{
  "n_head": 2,
  "init_std_qkv": 0.0625,
  "lr": 0.00563,
  "batch_tokens": 16384
}
Each number is 500 + 25 x the weight over its row's rms, rounded and kept within 0 to 999. Layers, rows and columns count from 0. Numbers have three digits each. The size before them is the row's rms in percent of the matrix's.

# layer 4 MLP up, 192x64, rms 0.253, rows 45-181, columns 32-63
108:501529508491483526465490447550479505513534503504518495471489486524495516498517517500472533464497
096:500478473511492487487490483483452503475501450496510490510573530505525489495511485514482486486540
101:541482488544498496519517453497490513549510525510487469483499521521496554497503484454507509535478
018:459502469513503497517477467507501514472522495528488477480477518464502480521518523537478477453559
102:488491474514455471493512544508525527558500512503471508541502458484508467479512506482451504481503
135:494485507482520482519491494522446498475476470496499493523548532471464488532499491472499481497532
097:496542521528455494458540509465497486497518477443536494510444501485499484515531534498528472527513
088:480519505485491516488436454518521483493531498466472482532496534489481503511554490512499511535453
098:488485524454509510502507490549523515464444519493505474521500502492542517457486508503466465490543
119:485523537445520508497480544497459497504459486473463490492516519462486478511479482487535497545514
039:476506492449540507477535546463522540534487514485499523482546466513458533476485499512480520491470
118:498494466489468510440473538501505525491548511527501513476524455546526504464519506486436505487512
107:478521486419500524535487500526521525468483505506500505513529490522450540520474502479473488508503
118:495479478509517468491518517509497482493533548535496513501477511482505504504502525483484510468494
091:521475528494472491536533481514495472521519529480484500499447526535480466459481481498491535541491
032:530501492444521541506513454495520515473536521472546498467487499535513490499454462569489449472504
085:527484524495514470460506510485499486519552508483492521500456461532468516476524488480482524507534
109:519485546494523500447495482490492516511480489503481498486512473489513487557543512480522507487492
111:540501487519543485443502470517511493485504545535502481486512510512468496487499472464524506509529
109:539490489541526475502497472505526502500521501532534492525504459462506487500507486478510494479483
089:486489493527494461480502509505454496567525473512522517543519529499534476454500510485524510507505
105:487562490514534518522513464491510502496502512489494490517508516514509498503451524498510512460454
019:477490511476485469470507526484478452456492514458547467486504529507469525452494492512480507462460
067:544471484519477500487504481511495501531500503483541491538474462521518502509507486476529497484463
104:493518503492500458515498480522506475482515490510519491518486571518500452482512502472448505512507
115:491500525524457499494492503528541519484492457464523492503468514499489536548491487530511459541530
087:481522502457559472571508494502509520517490510497487492497457502478489489503513501509514488485475
123:510503511457509533513495485484454464481502550438476490536474517501545519513503550512494538454490
115:530493464514493523547553446446522494554510516491507501487503505554490463468512538496494504494495
113:504509517527488488476479502510499516437485475497504474509494499472498517503486460455535476536494
088:487497450553498513520432487525484546501485471495499459512543519527503484532472494533510524493524
106:509460530506500512466527469485468508546501550474538500552485483490502466482493472532518486497527
109:481489559443486462499502535488526451486482492514501476523469543453491538488490505523541507540524
121:470463512468482521506538526474499481495463508479516486547524518467508477536483457514480500521536
104:506464508475523489524512484505521504520523495513484495481550484503460539545530539507519475476529
109:485486521521490480528515497535535489502506531493535468500508490540478490468495497560477497550498
105:506460518515525462491475495513481479522485490494520470509506495530515448488529468475466461480519
109:472504509509497478507457533523527506460492504473470469516517478504482483515509513550496508498510
114:449476484512504514549498499462481532502495484479500463484549469507488456494485472550543528516505
101:542472521515501514525521521523518496479501511473492498589469496525508448530475509497493515482509
102:483473479542490433518535509489465522480534504515508530496473488476563467521485470512505491482525
164:470521497495479512500448481549484516472510485512529541521489539454489519525520538523499488490473
103:499492484498444509477478488527515496546499495498465500495504474530539517534510470503482494487493
079:486509504508496494497459464511514550500467469527528460455553494515509531533522526518518490525494
146:488496509520491508498470494499524523510457442516470458517484540491476547546510510501524495532468
121:481493505477475513466478518498516488515479510515462536515477494509479502509517467476509509517500
090:522488517502476467498539503439511480507484490486543522498493499504522507508478523463500503486523
117:481526535453523481533480511509494450478491552516495513502474529489505515507474519458510503483502
073:497518517483475475490502527506535511489502472496486485508462506468504487521479491577540511508524
111:507512528517504517508513459531475522444460529504485497500485450557504464512475488502490521530522
083:510481537486469482509529536449527525516520485472531488493521546471536489514507523522464489495452
109:521511509471522539503465493559509505472503501487492515497514464466485537556498518460514514500466
102:502483502501492495534539502496533483498498496492478467464496552528453488475522484468537474509512
095:461502512488461491442491477474484534492525475507525509490498485516524488553486527475472527570496
116:494521479472494502486478511543477480479520518497487540493525488469515499479506474515547540531520
116:518521496467484507501485495485533494485474531521500529526498500526511507516530494516483498446483
085:453507507477520507557542530459485496495529477543508500492503546515435503502489525493526524521504
142:505494469571518506506503479543501473517502506497479446513483530519510502524510499476546520459506
108:503514463509534508451534505466493515501501508454474486522488466476501478477534469506515512500504
051:537505501546534454479512477432478522502527491518485469465516496521502472471541493499486481549507
087:510500527546489518487542483506497494505518481474505551473452479516513460543489493455495502493491
097:495472497459496463494520485512463502504483515497517513508476525529499507506482505500487497537523
101:534507496541512459520462509439516514535503519488526511524436501499525482526494556527512518476514
110:471507559473525482491491526524479534450492499512530493487489544488502524504483504519448489482511
010:493481551518563483494504477546537491529477489501506532505457511520520466492454545529475492507485
100:446497520492477495540520485517514527487480489486503508494477496473507491546508541509490475489494
070:519468485545536494504529485459486497485528467522475461463514482548507485511537462522475519495487
106:450520497474500467493506504563482491521507499569479469499482526509468503548489528516487468505465
124:497495453525500473461503521545470510499509500488482483468529502545515482481481532458506517479458
114:491479472525462556514496552502508503487508506501512484478511477507507501495498504473454493547542
098:546515562507464478539516491457480485504491501495478554478476507505512501475498481519494569494478
106:483506476481496522490512498510506498545471500478500525507499493544487531457502499523513476482548
114:533505489548505520476520517477507510531499515505505502488452501504521478449505499472484492481484
023:476520532485499488503507498539483510480532529492512487480551511516456478441490554482495473501503
100:489476528473517490504559554494485478500477512505465480490494530478468494442500511453514510513545
106:513495506550485561437493480496523499514495462523510503478479497503520534473532505453496514479468
088:487464484518466507474513491504540487503489505502530534480486475543530517470474484514478480501491
108:477516471549508488525477496537529506510539492490475515486507473525497476524539482545473494476524
078:498468517540516484448472516513507511490483501535526485465478489482529522502556517524522461527482
097:475488516512517523480501481505512498530484509482449518442520515502516503480518501478511516491473
084:472494499500527529501464480509526539486479490546485492481471524517457494514478527478552518520506
092:529492490507496467485522518518483531527528497510454562458494534526515474525491476473517495483473
100:488497481504490523509526500471524514481503490473513463504508520509473486498427522504526504505519
079:450510498522507507509501524464503515466475538508500525502539491504532491462513492522466538450481
095:549535507482513523504506460550462478473497537490473509485521490518472511513494553484492492509483
115:521492498564509496459508483517447492482523498477481519493453494499499482513486537505523510479508
093:470533537452483518530513473472475480444528452500515504552504503485500542504492491545482505509490
106:504460559478511504446456522505551486481497496529461512492511500472490489505517508448476484491492
107:455534487523496487536479516499520479508472508494538448532520495507491503533505482546486489515547
099:476475498539497440471525529474477527531521460528488536507491459455508500508547473508506512544486
124:503486505528466520498510466475524478492505531475493476494466498546512520488503504542507520514493
082:491492493497552500461483523502514533509506516517509526539520506493469479516484487479523548462535
109:507549572508492551470490460472525519530504508493515518525490518489482539460517476516494465500527
084:541473507515525473488503456476524487504477484488470531441483502493523508477542488496444510487531
076:461516530495464463536525512529497505486491489484495478498514515489535509494466518491502512488472
052:468548526509469465516536481502508481439488529541513516525474454512524487485482511523499526501526
094:497470524498525528441501461478531527523511509500511528489473515481513498441531465486513477522500
116:448470468476482537516495520523497536515508492506575513494530481536503518476513489542436520527514
098:504554542498492518521507470476494475504521484482469500525447532519531470501483529514482531475507
090:511503495513441534515517487506446503503536467481546515497497499498495475502472508526528482458483
124:524466466559482523523521500501501524527479485496521486493477507535521529521519496475479497529488
074:514514493491533539493462486494521473494493508559484517498507507511452552479459505518546496477491
087:524470504476515538490502505507490500534507513444497484509523494516481474537437525537462447512524
113:491456492516483522491488472497470498503472485507481519510514513474482521467433478495509518476538
097:490515440490486548514489526485477499505478509480495506505520454481459485528513487473522506524523
012:497481480562544511499475535532509493552469513502531478527536529487475499464506494524516485501487
114:466499484499532488486481503498539501475519537523492484481494514531496495501505475522511514495554
100:491537447515526504499460513504523508446528460506526471477511474517492502485523501481521517455502
053:498517476498526462494536473489498458511499459517462485508509500523500504495482528487530561463501
090:506520530539519490443504474501518456516457501500498534526501535501504504502530515491549496516454
104:477507469459517449469474518524498480468480485470594501510514518495491525501473518525526515535515
089:484520481484487496508530553501496530490480462522535497524501491520482538506455494507506520526509
116:480537472485450481531499534492496540498526538464488515502514517564473525483463516504497512490489
107:486504522504500496488470547495476485467457465479503446515526529537527535536507510563528507510539
099:498547480489526471523504527470492491513449476480553494562482521494451509535511501495509467540505
113:550478478517497537538489489508477499485489519528524535508455510456495482461523519479506517517457
125:512488532456478467491485516478495514480490491513491503506451520502496521472503494506536476528525
090:496515515484464531464482496497539495507456511505457500500515541464490473468548496493542550473486
103:446517485496507461461523524486473480470489502477512508483479528476538473489521505516493464550552
108:516527498510486482445503502502507497528546440515521496507504514564480520489505518480514510468502
018:532496496499476504523485506520483533516498520457478471515507460516492534520506509471526508481523
100:448517456497505527511514515556498512458508492484506488546534529519487517511451504545475491526554
125:518467530470503465500478526532444458513528527505515501493516480423543515500505493489485525508494
100:524506510506433540492506488514489455495517484498498523549479515475483494482538505517523469475505
101:475510513483475505465516498524504516494489483521506494466529529464472521535509488516551531519480
089:488514539437454474518480473496514539501500515510484487536490506521500530540463517518474475526458
098:506530504514503495504491499509472504453493521508483475510473533565464515533491498544498487531574
118:534518529497509493519483523516501539477488458523508506469521485474555481507507526499454491532483
090:468499517482501524526481553510496496449499497521478505454498520461491475484457495474548491519525
116:498497521478573515521509519461472512508481525477501487504501517453503485492456480505522536472495
120:533455487503464508501505457523515478507514524471500490546517487506519547476487488540502541496495
097:456513486481524535486504506472445489513498525532512505508484514477479506527488477435500508544505
123:497511510488484457488511546485498526429527493492512486477483498450485505495496505474520553472536
099:535486510513567502507521509508502540476458507482519473472508528476494499469547482468475445512475
138:501452503449530479527463485515489484484474483540502527522544516475478479511520498461471486506521
097:525512531532476503542510531474503478473476507496464514467512487538488503519513478470500504503462
117:492482519492473485458505506471504509530496481483491479528535535455520518552515471428536474441514
# layer 4 MLP down (transposed), 192x64, rms 0.243, rows 45-181, columns 32-63
106:495463506482492520506453494491514493496412479505541497483503531539500510500548481499501501478525
092:481506478514469528488502476553491514511524490542458524467505521541487488510517473524546483466493
104:511503447484513434519497513501481458480489475464514526577523498508473503481481498489522501496520
019:523501499459462520545506517470462518483487521471541515498525511533510487540479559511490491517476
105:535501510521511505513485539508549503513470473545507507480479523502457418511478504515544498514508
102:536513545506502519516486523485451492490494443546459484469516533484518500504484501539547507502483
102:484462536512470488516486512493500494479446465443543518488465496524504518512485498517520524512516
092:485500488460486514491474531505493489534505456466485463453488482547563491497512501492504503527544
098:532487518490482508499505492487473502502523532479494512516499469522542531508463577471487506468532
097:474523521549446512523530518467462481485499500448483515514511554498462512499482484503489484520501
040:481525496498467475483499519559497514526518482525500535502452547497486497476504508474520452495480
120:488484509505477473477538506497532509531467499461501473505519559513447483542469520500518480544525
108:467550498505429490483495482512498510501508528548495471512492520506493524491513504537490506453511
121:458502443539500486493466525542484498561523479524547550463483491504521516483482488490503489500507
095:493484562479517499531487532523534515526530507505494508501484514454452483476477501489503519453517
034:532476502443517486501477512493496533497468512483461504524507490509519508428479497493501490520461
096:464462524492495497500469499503525517488475497503538501551523542506490474445478514502486457496484
112:504490474484497525491501453464489503502484502497469492520501512480449543494503512492509488505529
111:475493501543514519448517471495500487523533537524489547503497507500513496494533500494465495466475
110:486509506474525486518493527469460472488457474498531497465484469545535447501522497524506497500477
090:499458495499516514518527487503504535553515482501491500530513489529510494478514521527477496505539
095:508506518497490501527528484462522488512517515516552547478461552497498476543486511513516530470554
015:502474453482512455508496495466504524486529537519466531519466504480529511527443530521481510515475
066:493505507545502494503514506507495460530442500502511453476498478503471496489493526532488512497478
108:532454509456514504495497488521468490507471466472480524531527511527489525469501511515487475475476
114:472539509475482495542513514532488534486458485504531482465543493460485515517527500497512497530520
089:491528506503479513536524511508505495486503493462511465488521451548518454493472554489517515500507
126:546502479511461490436466462524525445514547466496470495491469480493510502512500472508489489511510
111:482502495507530523550497510542498504495485482508531530510477507506542509505506520493530463500519
114:517475515469522463519521507544532480522521521505452522491509500523482474490555529526468491474506
090:518482531479529523502523485463494507525522521511504528507482519491441503500496428461440473550471
102:492526502510520466492496513488509452518480544487492510465495539484519490534446490543511505495511
114:489484502484544512509479470521511537462503513498530522537506544467542513464486490496477544448483
116:494518526509485482451475501538522553485528485545504496535484491477465476502497516493486493478508
108:495492484511517520525492543541521502517539519470504496532477501469509491487524518472473527506511
106:491513506504510513517472473516535489487536534539481515539448529461442505511487463486512522483498
110:482492448533497513496489481512516487505526482512534468531508508525490508479496475534507516575503
114:516512489519465504497520490491498483552533517494531495522514460537506524491497506505506491461482
121:561517535503489492474509504496502479501501533516514540505490512499501584524493524470478468482515
099:539438497502514527520524505529489495504500505498510509505534472536494510515524530543448502529514
106:497449476498541542508552526487494521519498531522502520519510486520491461509483489517486501480529
131:511521437507513470515501495509452494455476478500459464491475516512517515535486472550537489493493
106:481491520498503527492505521455531515454465490503516460455484534520490524536474473515488446523505
070:550509492497528510509512515525491529507473473485529512513523469496491559521503524504480469486495
141:534505523478457493500500493463480503474488497501493486542522559500509498507453474511485487503515
122:448530496533487541462481493477526529520481483542527475517497543510483474492469507516481491505478
094:478507502494528487514536478512525477512497467504545493534473478448526460461501506525561519465489
112:506505482473493464499503544510492480479476493544498515545494469500523477468479537457532512456492
070:509494542514451510489498472529513460458495434515532462497482487517509509546467486493514482489524
112:501475503482552506529537493504460463528531531465491539506512488514481572458492486514505474486514
084:470487510509470490525459534485510469505498474478487478552478524492511511465527491511478505464501
108:490558487528518513498457477523501507516498488532501514469498520459510523555508520467499486486466
114:532511481442534512510508503498477514508443454498452493506545516542503498510509492434492474516492
096:520481472471517490506500502504482498474497458481514479494542502504500514522554463563504501531486
119:508513523492540544509513488463509517532509513489455488495504477533495491510482542512487514426495
120:530499510480515488525517497526515482486476509485482484501468487512449506504514477476498511552478
099:479456508501470523477451519518522520495491484502511502511510511473503511493514504517489517455497
133:510485536468488507512517523478470506478559481451502486459518451499505483561515522507493515520492
109:478489497476449533504503511479503509521494497496469466514538521553499522466467485429519461510502
055:536473492493499532477531490491459515528533489529542530524477529471488518522492524487475519489507
084:480491471490440502486492501501513525540500489494487505498491451514479463490518470523506487494531
097:489506474482518515488489451478500509519521462532503464574544497430490538512492502515509501513513
102:501522482444533475528515441499526475481488496490501455511481483473501529480548555524465527472501
109:539504503472540503494483493500492525468499485559477510469492463568540538507486502507500491529469
010:499493498492479532536511479470532480467490492495489489508484445486515504479456458543544491540468
103:470472519509519513520517545493507528503468474496527507467508515449544476510500442512493494476527
066:513510526484471492502527513480533482552535516492503533524521502508443515501487553490459509502506
101:469454470493512454483495525547466484495502465463480480525509501474479470529520534498485480516500
117:474436492528508483533473474540432476516493499508476534469502487517473481486536473481497529515537
107:458477500473519476480504526481528513501453519486518527490533541523488508475509483464492487468494
099:504555531529482488529555453493504474500484501487431543510472516481498505456483478509474473505465
107:505473520506521510540489524491496473480517517485495464506479523486493437531516519465496518506490
114:484487450502492530522520476496511479510489470502531487464493479542533477510513472501527519482554
021:511507455495484495501484502478494486526528558531501515535482520457541490517493497509555550501534
109:471521542446502478472495487507499482482474520494528493528514534505479508490509454483532525510500
111:520515471482525499530499447487474433478459529488495471501507496539496515489499481517477492509526
089:521479474476521508448464470527531540497498531493510517511474457505501514505497502488473496462522
097:486477494543485548502522498521484478496530512541466506485505512517525491506506498544520503516515
081:492501504536524547524475491444517533451478487496517477494510456484508525517517502500507479505499
101:501507444487498510488507529486490523497469452510456523481545491519492496517494484506484494522488
088:478510501451540527514509498511512543501469496491531502467464488455524489527472501505520511487544
100:493502460467517473521460499522479496484478493529480519525515481523498524510528507508479475515505
099:535537503455504513520511495509429522492505526446473489513476511513549507525529547527504497489474
082:495475526440531513461481478492519518480424507520521533506494487500493512493481495501558496493509
100:499473484469509505515465467526497489454519493494509496455479500493511531510526506486476499503438
114:507531494505529435489549472513487505480499534530482504488530435494483500506487506470464519524541
097:522417505508499513533502521493487500512550516446517513471506499474438478487541508524507507512503
110:499505520523517498477478563552533537462473521517496509526497524496474504515477514476485496519513
105:498476512482505538481506505502496543499530537494506569501505526498490490468499476458461468471469
104:458461497535494509521520496454498502554512481538498511470476531492535494484510467523476504526476
098:480483512515509515487480491517496476489534550473473508499518486520464521488489516501496439518509
077:518525540469472482528507475502507528503424494537553511496488525511520522500487527502488506486516
111:489499517512501540446502508515528551538577547504462533466520468468485533475483493480482479476524
078:491498525510434460468514540488512527513550515479465536525511523494463500531511508475516553507509
078:464519464520506539522507497532417457522488491466490520492487493517507502477507507483486547501506
058:517451500446522469529504486519478504535488501508508524531522512443484487525503518488515513492503
100:471539515515494536440499499497527532546539531506502539473497485464472534461504477461495452491494
118:432482488506465557470473546520514543516513484550518482491468533467450465512520519470467507502517
100:487466462520506505513516533545468520487522487555480500482497484522472531514499458455500446532505
092:532475505510485532488447527496511503495526469478456482506518502472559495548491488495465482459498
120:477473463535513469471488535466502523492541489503527519539496458498473468497479509517545483531483
078:540518506521507511491510527504489497484470497525562529501482475506529489474455524475503535457508
094:481490497486530471478484533481516549511559525507513547494512511442445512485509526522464484453542
118:505513496508470506472491565474551491464567514500522522474537536522474533552467489501511486515505
100:506473489499478518455474474514488537490500491524476526469493484501507503533481516513454521516492
011:510482500496519511507517459510454487482523534508520525503473511548494509513451507510485517532556
109:480492523491502488488514501455513482475497509515482451497509525563472484500480471516504517484531
107:544468498493531537529514509496491477515460473513488515508468492480528449491519515491503499509494
053:524509491497485557519511481563487468483517498520505480513503498453453502537469500491525487466493
098:468479480504533506531506483517515525496529449520526477444500476501525504474503491500464491482434
105:524509471556473520537503473483523516504514490520507508570477456472484521484506534521497512458515
090:509458496486494569487479486506555543478496483490502515511496525512501509504483530496519485477515
107:497476479496495567526490467503490531484505477504508476526495506457497519507519525532509462459509
110:495473476508473514489531464520539509541542514535466533499515514468486496482504466475450485489459
105:521513530481504500495490478513477500496560489502513515548498530536475450474517548482473503467462
125:527490480502502519501498504510491495496491524532500582492483485436533517470521526504501508506489
122:526497491496515506502465492453478515505476501466463489560514544480494500480518492467486491507505
091:452535513514485517515502548545529463465495511459492475482485479521485497498530453550519532471495
108:470505536525502505519557477513494527500540511552509516518507482484494476483485540546469530486526
114:445512539541548510519523503518519472528480528504495502489498479500473449466492459474475484530493
018:516548526503541489539508495510494488469483489454487513489496505480459579481529490493521497470502
105:470503505493510497475533486491536534471539480514502508528496522470544501484489549486508480499521
133:524520536465492486510515508496526461511488495515463485512471514492436488555501527500500547516500
098:450511491482495489512516531476499485502478509494545489486497498472520501495465532529500475518550
109:487507506497505485498515478504473474507513525485410489547491484514510499523498538536505506497522
090:507509522523500515497503494503513483486501450478505489525542513460513529468564513499514524512526
104:550478488491489491484488469485500468531486490504512489519475501523540466560491514536469530482482
116:494467494556484504517544520486531539514528462518518488525504471499506488485541480509476496488474
093:500517515502510528486460505505464490493504464482484480461516503452548528509510502529482476492472
114:504535471454448491522494494545519544504567518486511499484481482519481513517513547473496508463494
121:506550489516526483437486516469504503514476481522530504478523493471447436525470528512499513530524
102:482474534512511506499508513525474528471540446468469477511496508527478529490467463469489479490492
127:487542527496515489515461488512534478507495514536518518535524477502476521505489504507499483487499
103:515487454560523544474505471493513512484518531478520521477493503463465471487484515486500543461481
092:515501515522492512498488526455474484464493487525482498471534523467484485551511480492533514501472
098:448431480523491531496538460531499506491535517514548489495514490481513499497484463523529483531463
115:520531527497506510499460481487477495461474443495490428501551504496594491543485493488542502501496
# layer 4 MLP gate, 192x64, rms 0.298, rows 46-182, columns 32-63
139:486498516450488535522472509483502467492411457537501484515487494506513517561508483492509500506508
103:520487508467527482454471488528472496484467467535464483441535527489536470522531502450519497500475
028:538464489518548524464521500473499485473510483517505530475523486489527497523495491512487514472487
093:512517484523494485478504465504496497515489457499513451519536486577501465483496496515509499515508
157:517507486489524484515466484490456472464449460519507462484534503532513492529523475472521501488497
100:512481470443540499529517501465505499492475509576493500510518484492511482505503447477484519470484
090:537439489521514503523519520512485511525427508530519488443516473537490495506500490510511500455553
095:566500525514550510448501471503492474499486501504477492474515501471531479525536508508466511503486
130:488497531482542486501477497502492460494430470511486483478506507510518487516517439484536509527503
063:468441503504507483474488564513483495465489473497460500509507520476505502528539486499502522535514
092:497490504461470477527524512491522481482479480478521461535492514538472521502472487512529473536507
083:547470532477504455525510477501491512482486522474498483488521492467510504541498488479524498535476
098:516477486500501494501451494489476472500468472573473501520473514499520508515486466445538523495475
094:509479464514498530541480436536474482512493511496498487456498496546498509498477468513514503534468
097:519502527473526520482446508487505484490453467518473466503500514495551489538525487488505505490509
108:484526504477521528492504449493490502440469483517507463505524519521522518526487495516533499504465
107:473515507423501489525488422521520487502453497518476513545485482504531510492517473486486491492484
097:519479503514542505444501455497485511496488508526511491449514515483498478475500474449512527525518
092:524495500483477532490462519526487449489481512480492511437493497546489521510487510487501510488498
120:461507519470497481493493501496478506481435477534514454484508517477532519528539453509476499506527
104:452506499477516488507506477519508504497435497493474474531517504517523535508484494522506495495468
018:488467510543524501563513506507474485497514539483462478469517569533473470505487541497483480506477
117:491496491454523505489485500513485501470430458529520477489499503481512516517510492532497503519532
096:526522495468510501534502463468470474504490511487490485503492482472525483482498464497513550455491
103:474511490485523473535457506466471490522463497537529494509500511488524486489529462463527525479502
101:484533497438499481505477514516506519484467504519471479478501514477487503540483491492535516531538
119:493503511522496531509494542491509467508485481526490457511489505600507538524494515532522518480497
101:464503509468526502490455547508487494475464461541499468470515498498508506526511463499504515531542
099:473527460489487531468491484531533482516454511506525436493518510540480545482488509505509489508470
069:514526498491491461472500539527513509451463430521476495490526479492510509540495558507554546535516
102:519504490499510523509466502514505471469457493536462461460522501534495512526496509480507504500480
093:509520505471497506557505451500489402530506502485506488480483503548514468489506514511507500504501
104:460468482471501521509496503494495483493472510489520474507527469506566490502521436500479514512513
103:519516536467504545507488481459498497489487470521500471490525515473533511544502512468501500459462
093:482501458553483476524496483504499513491499508542524464515504494522501471435505493570495506529498
093:468502482532541486499491520458474517518495505559469481466464489472513460514491475459500510529518
094:506493505477488514524465507489507543480486452496485490477485512477516473502490502522521532471504
104:463507471522493464479514521511504536460484490515536489544502519527508478498467487509496485487541
086:492543509491517533526499489444480496535508508500484506457499488501559471496486524491483516488470
095:536507552471515478470496508482473487494476449543479495490474522476551478524509429497547487481503
151:489499471511508497500432471494465473468468461541519489485510480526519518511514485504530518492490
087:506482529456511534454497508492516502480451487498510466524453513525508527540457487477518497531476
113:518478470499540499507510515482494462494470514497493494488484506528512495500487468510487505481512
106:486511496552554492498466505485452492514449459496481497504496493476502507543534473489536511486493
104:508525517504508499512497459498505511443478472509527481483485476566496507539491460528550495511558
110:461491512463506480449459494518507526467470472526511483536488485479505521534543458505505496522516
094:476472460532508522469487486449512456496465490541515512501503468477504532513524449510529480552513
143:520482499482512501494458486508498487473461451533495459480484476530542484526525459539518508534499
091:449501473473497503488486465519508508480476492512526460484542524542464541469479546518496497536476
100:501481490482485517516485507455521472525446491528486450466517499519531487486522498529473495501472
095:502525501534492526481482501499538512468521497501504493482481518477502487532508470490516518543485
095:501466500458486518443435499512467525504467475521503504489508485505536523558514502503491518517510
093:490475497474491506490497528503507471465470464539508512504531519458481512521508485509528520522484
102:528485509459546492466468528469511467505486512537486514499509473458539482522528446496550500527479
105:489487519434491498504470555497525492466438475501504498508533523487507506520498449500504495491542
080:538546497490509482496467488464505492471471471482534488518508533543478508481466458512512472551482
116:514486487471508493570488498485467495492531466492509463517472476557488501540490481511478508516507
099:485496487522507472528468492502511510518482491557500490468508537532496448459470478483482523534514
131:504502466472540518513455486492489490478453486521503441495519488522521500489526465495512519521494
095:562493505557495490484500504493472413479490490522489500484467492533504485528505473475513519516475
093:487484500508533518465436537510496506465488479545487501482515515462491536543503486494512495519506
104:496493543487540541487483526505464457476464475481460487490496518493533467547528481465531518474539
109:512491469516519495521487464467475464487451483510502508521484510493502429486494459545525530518520
010:528483543571489518532486496504514494508533509491500510503493523562529480494448476466498524503507
089:519475502526521489466453506512500500548475512507480475467497542475495477457513450479517519526500
136:507486479472516503498440484495494470490427487524515486492510493534541511500507460491519500505500
124:467507512463479531502453500504497515477476467537478477489504507502512537521500493505480483527478
108:520468505510515497498516507495466478493489526504440480508504520582495457512494503494510510475524
095:508477507530468526529512461528485508468497473478535446516476509555509521499481510523518474527505
095:514487508452493460516488519493513498433438461487501492465471541509509533560509486515491514488505
087:485481453471493523541497508498498540471485476519494452500491490517515556531514480489494477536539
095:505488453512525478529480491465509519474510459482498494500550510524501493523527511504561516483523
028:471468499481476495496502561463471486473497493484482479523491520541515529491520483538515488488511
105:494521524464503531475469471494519535473497490517483478519471492462516503515501470483467474521508
084:524493480468511486541450521485439460466504514510493471504503484540504478499513489534509507509530
130:521494515458566507514449500502492477464451489512496464490523503496521514522557479471491482525485
116:518477504451510513482489499452486469507417486525513455491516527516528500508505495472523483530472
080:494518495504475500519491461464512472499493478509500495537510481505543445531520448496485514525512
103:511510546490517497538510450538474477460489478500512493454475487530496516474494517535510457516499
089:496517477510535466510512441497471479513481507505484500477512474469541506511569478500512462453508
105:480509447531479485540498523499510479469464503534505506503519450583509500513502445516522510469536
085:540456494452529512490496518470508504525487493495526503527477503462539466522521492433486479525484
103:489514483487491502496510497467492502497462494522520502527497440576520504467510489540492508470500
095:473502467511499512465530470472524461480495464533522499500497473498529513473514467512541496490474
100:522524514489490501541517509460479487503497516491528443505534474508519485448504528473492523466492
094:528480530457499540461474484520501478481507466509500479496541489514552522552534499488498489479472
097:532487520477528503520468499475482485524484486526501497507479479486548484490533490454478501479475
095:491500478540496480504490498495499436523506453508500449546508491523474524557505489517549511517489
094:524490516505529471493491508433458448495474487543506517496491485479535510510535447486533503533452
141:527491468478534507504451502520479488509468446538517478497531476504533477509515453487509500502507
119:492487500484534471499463531476510496489445454533503474522515529481516499495553437475517516506520
093:525515543508499557465470453462504505502501493515523508507498490504523543436526460513511469466512
143:486508470483522523505463487474472488480456485533525453502517481569517497525516461510535504519475
108:490483509454530522529440505529492478465457505529461504510541485486504498515510504472511482509486
086:482485490508497505492501502515471474497486497509507514496509448589490502482504490532512493517526
085:475512510488521535468462506455494519515496460507541497514467516496510524465494456443521489501504
102:554469528482549469480488550462504491465449480475488484513532495481553532518510482469501503516489
093:528503469513532510501483486547467504499497496484465477478545489566489487505494498546457509495491
107:478489529443520498503493530468510480480470499497522452519526521466506512522501437476532484518484
109:501496510467540541474461502499473452464487472517494496484527517482523511499484504467505502501494
097:488472508444543517483441517545505471475458474508498474516487485482491528516528497495507497537508
090:542493483502505544489471460465486492518490494482507477505504478534480459540475476526497443474514
104:503471517530574501509493465469465492505494477506500488448475505500525463518493465518503547475513
108:497501524482494534477494468493504471485448491499502487445546468516511532525534480494532478511489
014:474518505525450493473479466480478503474500490475513474540527516460497525465537506516497476507505
096:571488471527505524498465484520493504510504463493500518515491464471517521505506512473481513514444
077:535498499494528501501526468467486487538450534509494489502490495501534474468519488512485516504486
082:537498474524531505551489483517460520491492459508492488474492482559507465492510496483486529497510
091:502475457459496497557456520515447523455495473527510479473518462495518498511500474489485504520526
093:485508550463497479464466520508473504475476479503547491470524512484511513513507476508540475550474
096:475522496525462486514519515464481488519487485522524482518481508513532528474544462557487512515472
102:482489493492498470543504498471521489507507520500483501488509507569487502497476484469524538482502
086:484523493525506515513480498499477505469501497457526467500499479534466521547462535477536527513522
095:462511506505516530501500525484532496484453480483508479472500476481513516524540480488548484531504
097:572477468498519540511486493520465494482495503541504529493471498476512475473541503479512527511456
112:534506503464489497484487477481484481499421466524505465500480532504500507535521475503520515523453
113:503478518478528516550492502508500465481486516497484503476505467554504525559496484517520504528482
100:491500491488482510454464493524531503466454471513463511498495460456555509487524487497492495540525
096:470510473468482482456475502516473539500468498521475494541532464531502524500489506543523509501545
022:520491502436497489454521481523527486463507510494475521475505475545486517503482538493485508472520
091:515504480484532494505482511499499474471521471520492484506496486519439494512496472516527517503502
106:494473480507494492540445525481475497542478506522521502475506461490510488482532452491472490506538
107:458479501496517480501437541476471532486490512542482465467501493478514515499525461470512529496505
100:492532478458527500501504489506494518465472461552524467457522505505474494516504491470536509514505
098:480501477471493501509465462504519474473480493517510472513477493573505499541463480503465501526483
089:518475495499560528504501477468510485509499456518533516484526462487557471476553489477516506459436
113:528510514452488512508440494518513504467471447518514485507512496463524496530529504518524487531472
083:573495488546532511476510508507498494517516488527512494473519463540494444456481490473500501511498
103:498461519476554533497471526471480528530472509489529475499521500480544462487500490500497530487498
108:522488507487486468473455481491489502468450467505483477540540515491506526565518522495500506526533
092:490502470488520500463506483494492518526469491566498514469496494516498437498500513514483507500482
105:514492495420489502472502519525504514441497518497494493467506497508509541519496497505513476528498
090:525475407525522556441510489513465492466488476504535501483543473494470486489499525479514519529484
148:503458468463530484526453470506478472468457484525504483474526494534517489513544450479506495507504
103:485461458463514503496414473507521483472480495524492493497496508508518527541491501548490536513496
104:502535485507519527543506452520506502506503515519528472506456493549486435470494500533487499521474
123:516485470486532528498464483484483480487454457530504466487517495557533501514531467493513504498483